{
  "n_head": 6,
  "vocab_size": 1521,
  "norm": "rmsnorm",
  "rope_base": 10000.0,
  "rope_fraction": 1.0,
  "parallel_block": false,
  "init": "trunc",
  "lr_head": 0.0148,
  "warmup_steps": 270,
  "schedule": "wsd",
  "decay_fraction": 0.837,
  "decay_shape": "cos",
  "batch_tokens": 262144,
  "steps": 3793
}
Each number is 128 + 24 x the weight over its row's rms, rounded and kept within 0 to 255. Layers, rows and columns count from 0. Numbers have three digits each. The size before them is the row's rms in percent of the matrix's.

# layer 7 MLP gate, 1536x192, rms 0.0918, rows 184-277, columns 0-47
116:117138134118111172140137151125119154173134065133124127166155103140168082133167113143099137141146126122104139113157069127113138120111141161142152
105:146124119100105135130089138082124146091118146129142138141106163108155161105115106143099162114080081119139142106138130128069109099134138104158126
092:113130106108140125114125124109121097132118189148136125150091129102118156133113123153121137143148128120120143158111143103142160145141101143117149
094:139109117094115129140083158124105092124156125161089111176120098155103187101129106156083142094107128141109071139145126138055086153080095109123095
105:141120123116148134143101136129166107081092112122153148133167113130096063126139105125126171133109095176152153089125130143123125087136108126124152
103:130094113098165112110190140173142125079154132141112132105137143116142122124166081159141130074092156131135135129142142118142121141151133142144143
097:084158127144133128125168088158141087119127141149122131115104108142158120135101130120133154115106152141139094090128112141124103123111159123164137
098:138153110105094069096141115110104110148143103134184148134149139103104131113145121102122138126121096136121090103151125151126079127143123175113154
095:103105186158108162096097054114137096096119133125093165143142086143132134156109144090134107153122104107095153102139139162102070135122115146103143
100:110093131133124168102107147127124112128105115118108106110106079163116101146132164131079114142058128149079149113133157120092137090169156094172130
095:130114117130128116154153120121158130156092151131102176114124115113118161112107165162158195120108133150109138125085136146149149097131101141082103
101:137139119125201141125153144175120095112069126123126191120129151141137111151149129136142135177126154124144152116119148136112112135109137160167093
102:147108118155131123085147185160144136105138053103100144137104162130099145119115077132101131133130080159140157128134146124135118097149130125124091
097:157121135172143092134112117139087155142066106117132156148153168075146092101134132133105143120116150118089118122119121078119132118112159112121149
098:154087144105153159119099138136135127141080133156130139125138105132134123094130133086133153115138141125144096153097164074140125115115113072090115
102:135138160165115159110125124112162159124109125131117151137138087125130162103142110151154145113107094076146148079162113114131128143163136090090156
110:114145086114165147083083162116151152137124118156167131140147126132128134162117147074186121160111111119121128151155138137181118111114114103141146
102:150113135129098120110104166122089115128168127087164139151109104132142106115140113133088119143163091113173081126107147124100153150163111074114131
106:139129111165149093096150133124138151107137112112130133075121092108100153156103126147105090148119171129102133119139135168155084126153111148138103
091:103101135107110086099064111157138145135147084127116120139162137169155110158165138105110122154147123127123150129087105140102116145168126130133093
104:175119123183146138107163122172156149125133129098145150133144128118168108150138127139137132119092147134112138098161112090095093111123132127158130
099:102150128095132087156154131164133128102102119116139142104139132123153163125098144123105121135156129151127127127189137155158099132142126119164138
102:118148104152117136103118114156115115106130119181127172091100132109124140113141095125136133126147124134151104146150108147146116085120134156144166
097:099148087180137100137135124120150175153132136126143154164102066129122118127123079119095109121106117099136166103139153137089099153114076141127092
099:160133096159152126116140104120145139124127113127159124136157149156153140114083106152108164084147136125132149137108132119160162071114124133149104
090:172088150164137125089095112122112148177122123154122159131152085153108136081111166112169146128084140185105096148114146147105128118161149137090172
108:142143136146081177118136111143130113145118104110119131127149119169173158069160132125124112116125140148138143143123124111124180141121152079175133
106:133123167090124105148126125113124096164114147075149147132143130111149140159117119129128186109120109115085089129096118112151157114142156123101120
101:139161139159149131119157145131118116137174126073074190115107153119109116130171150109105142172097102148137093157173103164125151081163137088085155
114:114135152114132178104144122136150134102083112166125135144144087184158089150107085158116130136114168147137153108174133122089130156147107108141137
101:086112170104154142145129151130158139132155139166181122141162089178098147147136099115096137162119102147147133150075121107119161107106109119110153
095:124135121173174109091112127186085112169156148144137126096115099104102112144130165101125126141152103125099125123122078142159117148131116133144143
091:153120126097114144126149114172145133129134096147151132138123191096123118115127110077131129157150128093135121137136112111203122126124159153147126
098:129119155126117098129165132145114135149070076136162113144120092105172135122126135162114138153143131156157127121139150121099132139175136124075146
099:150091158103161142091142127093125142145137124092201117093140151096160132131102129137117134120107113115082127163117151140152128102140110132067133
100:131107123121131098145127110144158151156085108174134134140115093107115161113106138110146106099139157125126074116148085135116159131130156116125162
102:124097138140146114114141158160140129103133090103112139129154130145092121147132143128128096146131138121101144094135158147172140111092160097107122
097:142075128166148091139132143119074146144154146125131134168146126120129148162086089148136159138140125172120122151144110113117105151147038119131162
101:139133163150174128158135127130124151158071116113112152143141146120154129122117117130118176112110162092154119150187112106143173095105153145115147
094:124126116133090158113137124124080132176115095143180135074138105120162133125118159137122093136091114134163138115120072131114152104151122124113104
092:093134118098148115147141138170111098125134125151098145114134128124113106126172113132129112107131167074114140135189129112161147134126138131131116
107:136137124082188086140134158094122171138091102083154158138153142102140109145151132125108154112143109140132125137136147109106115117132124099156154
091:117114122126096134089142148095142147095136149104124119100198111140156112106112139116100118180098094116141115120153123092099162089144161149126111
097:146127119075119144102121110148118113117096170151170127145097092122115149084152098133133137104135118123107176117103150140122096148068153138133118
101:148092097110158150094100158136142122146086133137127117123097119108106097128153105113176155095150113134136132159102150145154117127114101084105126
098:140119133131154116159138140123111111095069109161124144119127139076150129129066109148146163107141125121140114150096095091112106150147142134159142
097:111149128121140176125133157129060142127158146105137155142121109123129135097108102205136173118104128122131075121111112115139147119103137147150112
104:147081152149166120127107157144115122119124156116170164138142148147131104118167126148132173106129092151134144136126171101175150107127120116106112
108:116108117137131146137153121105166146126124121122094155147111116123092121193138153095117147084132102127116075107113161088178126087142169136125172
104:119148119120094144116122135186144131099143115141094143091124099092120081112113122114152134094090118131085110157160145132118120130143118104108095
107:104168134104136120119151147146157109151093150154128153117135142151113129087133146116105103108161111131165092136165105117119084122142142123097163
102:109107139157131112116125146066141139114105110176125198137090089190142169149113141102115102133164104164131098112116082132125123160143129161109095
096:127133172101152150135106091131145161100091077135120123120139113102112163134141122106156118149138130135135162106134105149122141124177140106129142
101:156123155109116159093094126164151161140124137122178130127132102147143143150162110116176136130085119118125129085108121125109098150120140141154125
108:165103155112142148112115154121134110122113153141138121150134107150101100133114113137138125098156125127125150084151118155109172144125169129115098
108:126133094130125097118110138136137163113102125073140149123155146092151099129114119113153146126130152095125114124098115130140140093122143115117126
098:142113078130110097116114107151130136159133125080095101095123099138122101155137108109111167100119170095110114094176137093161124107098118146096082
100:113072136100119115104123097120119120153114151142112120108147123116098109155123078136118141168071141115112110121107143125172128143104097120158145
103:128110134102125148151162131150156095133146137155106122072123111146111126085164108163130145140128100102148119133106103116160118113137121106129132
103:166116130135157110126126127077113158114121138146136110159134109134113109177173146093116165135118183135157116126101136116114121124151153164080139
097:132142095116131130116104147190153113155134123135124101142078085102133109107121135172085140134142161143159163149104140164156161116131085114113109
091:103124119140116159104119107087103099126124131124109103133158139126127116090145162132144179155147103089090106123144110103148109116127158125077125
095:140130108104138132116123135106172139113125084115153137099108137100128176140115104120140113139106109117119100108118114129145126112110104147118082
105:112122154188134082140119135116133176111097116139140146164164111108132128152144128149158118112140085127144162117116091106114129125146119126134124
094:113145175170103119147144154122132120109115171161140131106164126176125110114098090122111154124150153129092118100113121134140143088115114151108127
101:145094166129129118101159195167167179142127128137140132170138132190148176117099134123128158093117134135171122118140154118122141153132078133118152
103:123106167170107148106109117127070120105119116074138129070168124151162145125123081144158131138158124124129121126099163122170137124143146132186149
107:097143111076139113116129124120112123130116093111122134117115087156113136130122141132080161131087131152141107142095122141127113092106108125106119
096:114122088194139071138146146148149154098123103147143128128120124131085121132134136137162103195127091126151128080150128137132170116165143075129150
107:105096088109121144112138154129095146145126091092108159114136137129098142110103075144117124132122166163125161120101092147109119104131121118128134
093:115122106129133117106112102179116127144096110143051164088180095145116118124153104155135139152139126126135105068139155161130124106148156129083135
094:140177180128136121097139126149124115152089200156105138154136116093128128122096111174123135094088151104142108127122154112120152173105137136137115
097:119180135140159157121131105135145133163123121161185163166132157137139144136128142121133083106111139110118149152077109160140109121134145150160098
097:091119139117135131143121086128177114150113110166106142093182080152131085145134118130136143098122162119087129101129161167108125150149153102124130
093:104152123091133160102175085130113128123102144156094125122119142124080130149086142129164140140113092095100114134147170151136112159124120118148108
107:118168114137126141134110133160103129137128143094103150155130135137109127125105135106145149122133152126133129115103150146112115121124143138131148
102:122156110150149158080135147105139130097103140106148104165127135118092130130110128109139127118140138126166165142141076115140086136078172112140164
097:120137137145135117110178169144127147146118208143140110152123124123113136109111114157076147105190081128137100124101166113103134170137097085124116
108:169127162159141141114121092139125136151111108139120194143168133138110085106169156134088104120172113176130090117111129097088115128119141111146151
099:122127090188131110074137125127142170098150206131109137158144123113130112127098093072100106096086147107118169157111141121133196122106153129092132
098:126142114159171159099119156142171153127121174153127122157159133102053153158122103137136137103126099124178150087107121100112093127140107090099169
102:098152110149146126129132127092175144137145134152149164127116126116130097164114156106118154084107088080154096162139140141164157144113158129144090
109:129117101087128170106148145153129123133153124100106114122138128117129089092148139104142108119114147118127143140141166161093174112129148121107146
099:167095136153132136126168158132158129112122107164103108134159147140096145134189127128094110093096131179114081102127137111113138159133134120100151
098:155094095111124136137118136142163146101126109139150137080123133129118099106120105115151114097121129141118140100146119136157140120141073112103154
105:120085112157121152104078087097156166130093132140151114147135114114089140109140101137143129130125149139104096096116154122140156151161102048108168
100:116149126069131092100110123121147114180122109168079080120107118150151100161100099138076132177100107115105116165093125130139108131132142135076105
102:113124093190175140117152138155143170155138114118125121179133158133135181116142144163091166131138112132127117145125116115099146129142157141115124
107:141125133111119154088137143135136163118115109169161130132116126119118112132098158112188143111097129126189124122117155143090149105133130124172170
095:150134176151150137138121136099121138166120158159156154086132089150133072125118108131174137139169099169168169117114111186129112146109079151102150
097:137098110090110145153148112101129121126152111156161110151114138116135106088123124113121120180179118119118116109130119110122120066119145102140124
100:109144099135112160121090103155170125158129087103126162147174128157153123135151123154135162178066114160140109168122159130114097127106146164170108
103:113148111142076149142123109159158095123129122118163145115109105149100153112113083122109097126109113159132076122156184154119190123125134110091125
107:121137135120157145096139091139131160158132137148135133175126118138146106136132116057099139121102122138150105093109114094119099093090136150102114
# layer 7 MLP up, 1536x192, rms 0.088, rows 184-277, columns 0-47
102:148151130111151142146147093105093113137132104124145129113113125110110160121136124132177120109093124131110167129107097125131155106149140122163126
097:154113095144147115113143111141138105172118110153154134123085110144096111130088106132139114120117122119096141119150110099125122135117148144168088
095:092143105132134131151116112130094129155126146139165127138126173135128145094115175103151152135109135059154141089114097131131139142131151172152109
099:094114086135149114115121102155099118136093127112146109135144164154170104189151116116147170096140147116121135086145121142122134136087142165148140
104:119109122135157131143118083098119104139189159177132134119086144110069146125135110137130108083108148118134117101136146136117145109124173149097101
092:116164084118136120175133133116135110159138131130110101127162131109112094125091107106149133139138114127113126075097117137106149154124122108154121
094:138178088120120094116117109175111115105120152148146087111136103127170127173129152123103164119115143104143125145151125183177118134130079126132142
099:178127074112145094144144153142117102106123107143142131134154104066150114099140121155148136099117120110105090168130126124136125112140138138134133
088:134103166137157143088111128180095113113124095079181162119199172143114138128157139142150169132110106107131084120127135136153117136117154171122121
098:100095142134138132134113117093169110108105135106117125126109162110072144133130122136138093119127107146087112152130112144153087149117126114104162
096:116110096069112123130131101092074144132140114132163139145089132176134096142133102148123108098149161107143146138108133140123132135094145129140166
101:146118151115102105138138115115110141154142129130128144168134137110141091175129135137095125148137091133102132157121173118126146159096132147100141
099:153119130124170112149124100072108127112099116179101127123120114111170116114103144145117135079126163124103114180132151105115108111062148148116160
098:155118134165164143124108153160137104112146119149185134159123112144136149139130166157099146114127136140116118101105153120112118106137127115106168
099:119159136128147178100126111132129093118143169146129137134133122150105132120125134140091121120163120113128209150112071115151083087140124108132110
097:094128134088124142123068091119088126177139137120165114144131136092138128128124124073090148156109127116149152116140160132091125105111103148104105
105:157121117106148191100142112132180091152125149121106091101154146089113098123144114104092122138095114127125137114129143178141123166152099134114112
100:120120127176128123136100106124092163092139132127107133135134111166166133094111127142116159091115157125123105150144159118119131113122157114155143
107:129130171090101149131120131134154152153133121146173140115114106174121166164158150130117123126076101178152161140127138104127132157094141164119156
090:073114144091135127133128087163102114122158119137096138120102092150119099086111117142133140145130140078106151086138123136131121110130166143130160
105:140155142155105128130121130135120145130122096139144140110151159104131112166157147120135152116120094118184094145095123163118138155108086153148090
096:144125169144110127158128136119099164121094112103144145101154093086132143103135100164109075126138146144101152203125087113142149122121148125134113
101:116153160149122087137133115147124128131127113155099099148157134199083128170146125145123114121100116132102163166114131156124142124126132153098145
095:129086174115087131130086118139050127120163099161122136115168106135102140117151154125139123120085133159135154160126152152110111122153133118153134
097:156094142135100107127122144129132165107121095139126129099154142141062106171130132100158120114176148140099153088140143125158096148143151092151145
095:127133166116084140137091148137177123124143124151154154131187116147119138084103149151095100106115145095113110158112147164115125136107120146127163
103:091101103119173162091113120123082130129133097130141107156115166096082128117104167147136132110114121134121077117119140116100118121122139160103091
104:134120129126136152172128117160103127107107093135154117093093086155125136135152126124110148099165125165105090163175129110112105135167145156155093
103:101124088123132190129115135138157135114152152185123111126201092139111111136156138112147132161172144172114122096156162124162103145179105122094102
105:165094145199148164142156147107117109150189130096117126096080122141100154121124101156147123094113159148182131131132123116135154165113144134144136
104:154117122134135132140076119161135143137150119131128139150117140142115193138164154153151162114145110122161138135139105149095143126121120135119134
097:139120130094192070170166140100082104169156120148109166149144154135143091157109106097122131100122155112106119117113122137162110118161125111084104
084:126157072112144117113122109151131104115167125122155127128097135136152150094141147145141179157144124091113138155125145138175118138063141166123119
099:147168114170128154136086130141133171178115106117197129142148131137126123152084124161106108120108124126131131128112112141119159149104114147106138
102:099185147091137179126103119146154104130126058093124147138139087172166120132166150105121123156108120104112143102141112127120122141147091124117126
098:121096173130155127142133122109148136144158120130129119137108117087112160133112086110154172102134120093139149093134109131064170103106121138092087
096:127080146155159136134118139167132129061095137119120163094178131121144101112144157132153169121099140126105148151132104151121121132145122108104118
088:111142114153113135140147145121121160129163093118115143136109106140112121134100131138110066095146107124183140121115089137127155171113129162112117
101:121126138121131145103176102121138105097051158144121161144164127140122134147116124143107116120132123085133123110146104111118134073120092121124110
097:156132134124108171125176125159139163092102109105098139143126120090105100134108134092111133136169138162133140126120135087124141121092079090126122
092:109113085105104105159070083118100143132123108162135131125157148149120097055139119072121097103143111127092115151116110167205088097145138151119103
102:092152132135132138140112114157145068158125121126093112084129111098157109124164130122108143100130166087130123163104134137117150143140121136178104
096:108094127116142111117123129132121112129149120087124140119148118118154159129122134159092115132089130145140165163109117071115153122143124098161122
092:056110216118161149115107106149116158163096122085113156151103110104128113139123128150147122107143167118163129111152111112152111101117120123110082
099:151183113084134146122111134131129113135129104128137166163148155131132110161158089154122146103113147164160142154128144125105120070157134141153133
098:111186140128133133098162146123101146097112133083112141114113104121132139133127138114107117111155139135157132099167111117170075077123130136141142
097:138112101114128103144086109134141128147124124147186140112139115161153135153168149137105112144093124129161092134148149128144120127137119037129121
106:134095131075137149117082143131122148084110143141140132125106124123115109103109120101149143152197140134122102152120155123132116122118096114142077
102:145181137132127173131084165111139129135144140115139152181137084114111127075121141138126139115141124112122150135121167093130106147114086139109117
102:093088128097098127117125138160125122121163124137096138141114137114119092118105112105117093128065141129156107083125127127136110102126087118124101
104:123116154079116105118111141136119149178149148145155099112075104128132084159156100098143125124137109116139115096121162155153146113140132115116084
107:146180161138131095121137097127108121165137121111131114144119151133155093123115149140139117098145126115197074193150105157137140120150137115180139
100:155134074134170097164100142144139148134193147130118147141169168136121108127163124103109139100106114151140119106107148131184135091153187118148123
096:156084151123188168149148118132114134143135153065130140119090154119154107118144148112103105137123179129120128139129130130122118106097083164099137
100:125165180134130113121113138130154113144125123081115142143113110143132131138175123110110130122151121126131128163130117141110131155126100138161144
100:164148077119158126101130148121121131115133124126136105166112101101176139126125131088159146117134123127181137137140128107135106108122060108138120
098:129110112143172121165131075123128146142151173128106137108117123038110143148147113133151117122124141087050142145127114097123118162119137125163139
102:151159090112124159126141154074121185121120114139090175117101088114121129106127142158125115119152142111114124143153140113121117080098125144077149
100:167126105127115154125147126119178082131099117105126144133114120089140129085155162143142127120133099102113108110111111114110137154161162159122123
104:132146123172152116112114141140111085126139108125121127108137092155146119149125134127172138115134104087145121143128132110109108105147082095164143
096:114180151108164154106150151132127106123177115076143101138084148098131135154134138107158167139170164149188130125113141163111143089103114135118080
092:118093113101164160137145174133124139102123101099069133097130106154132115092097132144103115107142121125140062107151141148115130168117134132108130
091:113143132142109089140116136103132121136124123175108100106125086116125120122102097118140114151112135048178131072131152131132156110131162142156125
105:140161138105115162141102142104131149089121123179146131124169180135148134162115158142115111115105116159129139116111158064091114097138121125085149
097:124164153091112141110150172109136110092176085128109131129119118117102114098133128125121120115131113106123103113113149138182088153153146115164077
100:161097135157141109111164115188104157102134082150122140088116168130096110125158129159166129103127152152135126141117136134121133123161122138131130
102:132136126108104165143117123143128137145153123142132105117127140121127131129143163086131149125118136114117141123112196161163150092104136145141105
108:186139095131091145163143171111148170158109155150130099157166089164068108130069084108101141165092125148111152131145147122089129155127150173111102
095:112160095117101121111136137128122122117142107122138139102103151141116102132102126115104095146125179137173122120156173168161144063111142159145143
095:121161129105160159115119168099133096140166133138121120141110110140150097126122139109122113106152133128092131122098119138108105126087146087137103
093:100148095102113130131141128120134141139132137130116100119142171182174129111157128111142114154142153115101112180113132116098115120086126113101122
097:126121111174171128138133118091124129139084150146140094101144112154192152162134141132153117139093126127106146147097105185132124119139115139151104
099:145119127137111108128084134131143097119154113109098149130094122113108129094139110143140188108176114093157154135145147140136165116141083150128107
092:107135119081115175133116083145120154098099144111139090135145145139177124123128112149146144125160133150097106115115147188139086138066073117148100
092:130082156144127135149120121169144178137151124137138116124175138135174136115100099076151138101137154136143158082142148120096162122143140097118134
106:145118128107154131132096186158125099129083149134163134170120104188151128148137091174144147137129115145115126144090157098112151090109062095119146
096:132135083118131101120111135138125126146117100137136141176123130135137101129154116132122141173123151112137142108117119120097072116137154122164116
106:138114119108146133103117115091137098153101133114100174133105105138129076140132122133093091155145171103135106098125140143189105124136115132137116
105:162132125103176135128128138092116125124140110145111139119067144134116158099123161106133133062114151125076152116180118116155116148102129087118141
097:084055132152123117118136120092133129106162115090133158125153142105140115124110123163156117098142138138119113146146132127164175138159082131116119
097:164091123124101125129132149124137108101164172133122128159165163140141140139117099117157125130137166148143110112150134136096125138148092125085151
099:120097140126122143118122066158139094105145127130135149089127113095101155107108139121108137141122158145085167163159083125141099135111131126105101
104:117086148128163108126128117167115120126090117100144121145167156161153155120144172121116184132108137139111137130148091097131139137092133085109150
098:118139148125154145119153122157150187178109079158117158090128104134158137184128130144098128120151114138170152166150111131148098107116109144075124
100:120150144131097119135154142168124194127162143118153099141128146165112141156146160156134108134125121147168117131120122126192082160116097173077118
106:151177140126109112103116136111112124123116083152102144117107122141140136141136078136126125195086142138193111146149103151137081119166150150150145
096:125175141123104136110153146177120157131142156120125130092172134103104151134144164165165167123129137163103129139136127119148111130095145100111143
102:107074113117159129155078115154097166105090134066100141132137112131156147109126141147086129116126149157095155150105134167174094102122175099128127
102:114108154139148146104128153083105155115134137140127123125139164106142095140109084155143144129140152153114116121157160157147148148158140120123112
096:137170093101162104118093110101157114137122108091131146110135094163122139139165172130110145097133180112146079138145131146144141129066128131136084
097:118111180122143103144113114175107156154112096150134115110102143115133122141160144115155147126157143146108118133138113092158120162107180108155135
100:124086182141112106101112090162099118124163143112119117112124112162139147120091145175146150114153157110122109136122116125148111112155152115138174
109:116147103125077167172199117144136156112131117144139081116113126090113145117136129118116148137160143139096113107095156122105144176133120120119134
101:143144090162117159078118128155113123155140123132146097153145103113089120161111136083131118091149128141104137119090157161145104140086087185110150
# layer 7 MLP down (transposed), 1536x192, rms 0.0868, rows 184-277, columns 0-47
101:125124102103132130137119123188149146091140152111103123102121166153109145192117123069137115108131130109133117147104141129119135135134080096114169
097:135113143135150142133123156142112146150122155124100108137129128141143138128153095154168130161171133155125117100122129107129197117109131161125117
094:142099141127108129114175127102102133072148147088126122111141134132135116122138096147112150128145096117123139072129140136162106106152134134119082
101:130119141162133128169139081170147111114120153151157136112203169146122115158106120154114115167136180142180100109160160154149141111110120149115149
102:142112090135133080124115116110149137129140102117122088093164151155110105172190102078117161113131121126101119122103138159092140144122133137155083
092:138099166141072123115139113139096120138124089121144141154092090098127127108095153126091129154173100170128087172147113103159085128066090124140141
095:109078099073130153164127128121132121125122101112120122134154154137137132124104123176126147160146114109142144166144127107144088115174147177115098
101:135113140144121157115123131118105103152137060103148171121158152155110129120152127126117157117184141209147141113138135107159163141143151170128119
088:117121137155121113120132110112106077149105150145114163137072096146136133148100134130163094128144134210170168145111126140097136105139122111138105
099:140128151143138120119110117123139161113161118155141149158166152129122108128135120102108134152166170125162154106132111118116132137096148134132075
097:158109156119136129122121116132151120092126138156142116123156109157130102103133138124126109118123135087109120163120121073145140128106182117207160
102:131118111145153124089109144133134084119133153139118194114129107094121104110156124110116163123141123136143140115125110144116100103155128129122160
100:071134124103131126111125084137181119111136119147144121121162140116086133101150142132099133160119125091137149102135138130067174114131095148141124
099:178114159106137111121121103134095121149074141137163116143116111124185128127160139082162130135124133097130159124110136137129146126135123126143143
100:126114105073201099155128081106144136099108096130087117129144161157147113086162119151095136128126157077123140099129173156104120118158137130129149
098:171140090104097162183123167130144088115114117146136138112163114130124113167103165071164145110120117074111145111122122141173120105133104137123139
101:112108134170113146122105111166098141140147137131121138114115097144107115154098126145104099108142120221170156136097151076153155104110123138178127
104:160130153161113147111143141118137128105129103137175107116106110171134088110166145083152114152172156116142186159092083142107130122165107120124153
109:124096142113138103152137152118151121117112116136133133111103147155098106155167090087091114117098094127087169127124092154175114133111156109138160
093:080120173141118113133150132074126132115087133152167113113118127136117139131127107127135136092125096108144128070113145140112147117156116116148132
104:125149120148102125161130144101173147099104100118128128096131150125124114162114148146116154120135156155103104140129133098110107099124093144114151
098:087093120134102114141178131119142139102148138139080160143163096139120081126129176110093149101150121109133083108134133136114101136132206137144138
100:184118062121117091156107133129136108129124084151138100103111113083123103143133092119117146136161145128150121166103116151101133109130091111115085
097:129116170123122105183139138110107121104140149099130121143159161161124076107129118110107110129159140165099122111170110141099117109087168139099130
095:171121147082144105153106087142147116136085137167188178122144095121133127125154088150139126100120103116123140112142116121080144114065153143144114
101:107093120147153190094106123108139125134121132154117188126094156148152113152151171128138104126099114158134157135121128131166106143101122109093111
104:169122176129130131170115116164167141114136106116103140110089130119164109138156154106051134099129104182110099143114139124148124121143144107122187
105:115149137114159151154127142135121135147143104152114074118112095185126158145145089166100147092113157177106123162137143133112144144165109191161120
104:154154124123129090208135136155163152106145118108113118107138096090136152108122126097094141140134140091144121093179114177156213151122138156138153
107:107141114109135112085128103151122124142080141103177129133120179122116148116143183106117139108143141041086108172120099155124113103117191128129136
105:138091134111114092135125142136125202120175075144114123172122142122127138159129118123161110104170107146162133122104107125132130114142131119103110
100:131138124120109147097096133121136126093121151129122120140142123121126179164120123132110119163122097130169162123135126086078118138095163162082161
094:167078143117096100155117160112161141149111083131100167147117127101103118137087139142136114119109155172115147094124125146093160120166125124139159
103:133134150123113115129138130159133172140113132124163112128161140128112120104128140175133157097131132114095105142158127137153113167145122110071155
099:172084139118135151143138133096135106162140114151128124132155158101120148137120134161130133110080098105117096123093161129123116142175146130100147
098:174133129109130103149112120132144125111119127143151091121126145155115129129149135095107140155129108102135131099109159132144074153095122118170166
097:067136100107121120094140112108121125140121150134102127114095167118140117136141133148099147131086153107109127138124140129131112127128145172148138
093:134118122081082095168149126164102136124134150142107081169132123111155119138120104104069153135098130108079146130136177126142107135153113129117111
102:123118121143127136129102135085132074138146144099135161112134130122126127157125185125106127140114123132115123116118150108118103172131124118180132
099:121130140121118137100129142126139113171101127131156171080110138138126139131122192119165123120126118064139109130132109116117176163157156107120162
091:132186190101139144094166142094127139089126169077155105110086140112147152156104113158109143158121095167165143106082137091120132148101155117129153
103:133131090134137113141093125108110156122131072134122083152156097152172119143104120130166123125138143144141142095107112143150116120120083136102151
097:175138121160115132154126131138167125111127141143168141110156117117077118146110134124136110178086175152109172128125099075156113150158113088140181
096:129151095137124132101183145117104165124126148161158139090135163168106141136156143127135110132114128120116143130164120146116140138126171149127145
101:142137150154124096114092121140129138115132145144136087089135090125137124097109146133119092160105113177109179158143133156133136126092116136118136
100:126115123105118121105132119117109138120122124157123143118133101067181107097120131111153164158140101055082143118095099139090101163141074131144130
099:144095156122110109152127098152164130135109118079111147148158122128169101150150160146095124142126109094152074068108122114158158129115141133125172
104:126120135105104111148147082146157104089140085154157156117118128107178180111104084132124135157167144132116147132106101114121118114119140112143093
098:135122075155095141176124093176142129085111154147128151138126106137134100157180157144104132139137134102133147083114153128144134140117106126164137
102:160135077157117131165090155134106153113168140142134125090122115158176134142110141173157110139093136135149166133172151120158160108141121117129125
108:130137084098165162151171154146150115169126109137167137140130089119099170149096159112095129117133086137141108167173114095101130138162138178126083
110:142106121132096142103105134138144141120144114083096130104042112140137111147121124104123123146113128111123127135163136155163145158170132163103134
098:132136118123134146144138135130148144134097140116139135131117117097148183133116124140163133167122130156094128139131171123083089118069076106099136
096:135096123135116159120114131159123155128136133100138144159155115154104157107156140078155142128130094190141097112121137137128127108119139159124120
103:099142125141089147138112160132111159116060125150159114105145094134130150067164112154127113136102108102121131138162121138115105118148152122115105
102:147128145115126120159171150125109101167153129111160179132133124156122118149123108159125172160165110133105110091149155114078092146156148164129095
100:096149173088124179145153145115145104116140132128162128161115154195166143128124160119126098126123157151112125142124141155111159144122119113134180
090:147090160124128146130149121165121156141099182079125118104151169154104123117110162136123148141092101143136100148123175120125136152141158131103151
102:092119172148127109125149114164087110153170113139131104138139125169111113123129101115152094118118113169181094127090130132154173115091089147130145
102:166113120125089125142135140109134135120129151120104161123158123136138143122104148181142116126151119171104089118121159137162155159144089137132132
100:160104122171136157118120111141146095140120122105147159100120095048099131135153169142137135128156125115114148089123136122167073149155096129108158
088:129134117190157153119111092111148146146122115141164115118124132102143085157111141096132117109140137095101126177125109082096150085136150132120129
090:132111114143193122154125150122074102149167178091133114124122090169153093180142148204102148123151127202117145161155125137136113129103141129113169
104:102112121119128108128127126113136160122136137145126113128171073118138127127177180105158080133167093128116155144110118120164064112139109148114114
099:080142141164136115115158151183145123141148151105120137140138119169124123151151100122084134123126126058137109116155115123107117111085144141107127
096:176128125148139114132158145133136147138118121111095088094099120165103118112140149132150117138127144115131123142138131146113107139105080170069150
103:089097122100139106182149098161103123131091161122104091170169134126189112148172133121144160096126140135107149142100115111134104116113155127093164
107:121119086122079119163118157118094118093146112084122171169115107135125095115116133114120143133146073114136090121127104091094110128154140125123179
096:130101162121120134105132143125163162130110160120076171084124128149155132143118140131141116115108142141094106130129134105134087144167118138112117
097:117129114091108064172153129128136150122101106117171126149137103152147098128103106119154156130122110120143141160158117149132138119153127111134147
097:158103152147162131115112133129112177117155154131108153094134083089122114154132133148109119122121153129154104075163110132165079111129091117160114
098:133147097133082132121123118148124157137126115149158078101130148101123097127141115082127121134158170105131138115124108130098111122142094114115139
099:109125118125178146086139141104162174089112130138113083132159162109112129153124122125137121192114146202111103132126132129110123136154178091112125
097:134134166132128121144106107109130104145134157114128147121149152138136128121114143125138096121087111142147123121147126091109160100166200147107153
091:123149155136152091107119126134114101121142150083150141130153096140149146088158114166125172123088111163161140133122132097124102145107109130130130
106:111114137138160132090154132144135117127086114075157087137117118074117115151131213142079156162120144090172125095124148136133145139160151107132142
097:125119094145119101128169111136090127150113139125130129170124139150114122185160129149139167126152123107148091134106090110127151139137093134107118
108:148100167145115133121126111120145147083129142100118131114116125179144093112113132103178153135141171142143103093143128142106144155132115092107133
106:169111148159109106141101124142099158116137131178118140145107177181146119133164146090124161124143116138128160140131112115129149104159127125141109
097:164106157115139122145085162133098072150118123132153133123143136121139120147110131078118145174077111103144134094146131122095140137072156115137143
099:105137090111160149116129137142143179119126077135146072112167154148110140134176118096135099138120080062122121136128098101128092134146144137142150
103:135130098085118120149144189133130103098131120099161101105135120148131154123137114111131098132085101107129126098091116170102146086143140118124144
103:157109128088089129169132136112147144161134126166091152171103139117117140146112094129111142109154120105156142130150108134132114106114134119153120
097:119102136145148171163131090103134101091133125098131131125175117118118134139159115146148180115139149139155130122144156129112171153098138118122151
099:152108159137141119163118153115086117157081132147137163121140167116116113149163121109147123142142131123111125144091137179126109143134144124135106
106:150134105123105119105098118161146163107095105154106125176101094089136119121131104118135129116120126082141098148136163137142099106162104113121127
099:180087120069159094140144124090088111132131133130139127160107138125137118163119109103067101112096111086122096142158093156149122125132122120155134
102:139086139102138185159159130158150131152111131162146099092130139090120098145123118074158154197137109128154077112141126128123112141145175124121129
101:136135149101100145144105056115128140142100173144155129138134105116134079142140149113144141142137135206148171141081102124146137132141142135192079
099:098083124128098102145122119080115099148141119142162099076133153097095112125125101130163172136117116151112167148152134143100111134155111115124138
098:131156136133150129157129154118130126112130164167104116133113119146105128161101145104173154097126151152127109159155162130130127099158126141133134
101:100129128104122143125118137149131151141097126157135084143102099109121082101192120139130121106092132092125103116104124100119151148139129096114119
112:138139107139100161129135144136128146114159128136170139181132117180133132132143097140133123097128112138153109104092139142133127126094124133102114
101:140160118109137127172171108105129104142120138123113120135167125131114104094148069159127104110072154125115133129137156134132126132102143167113121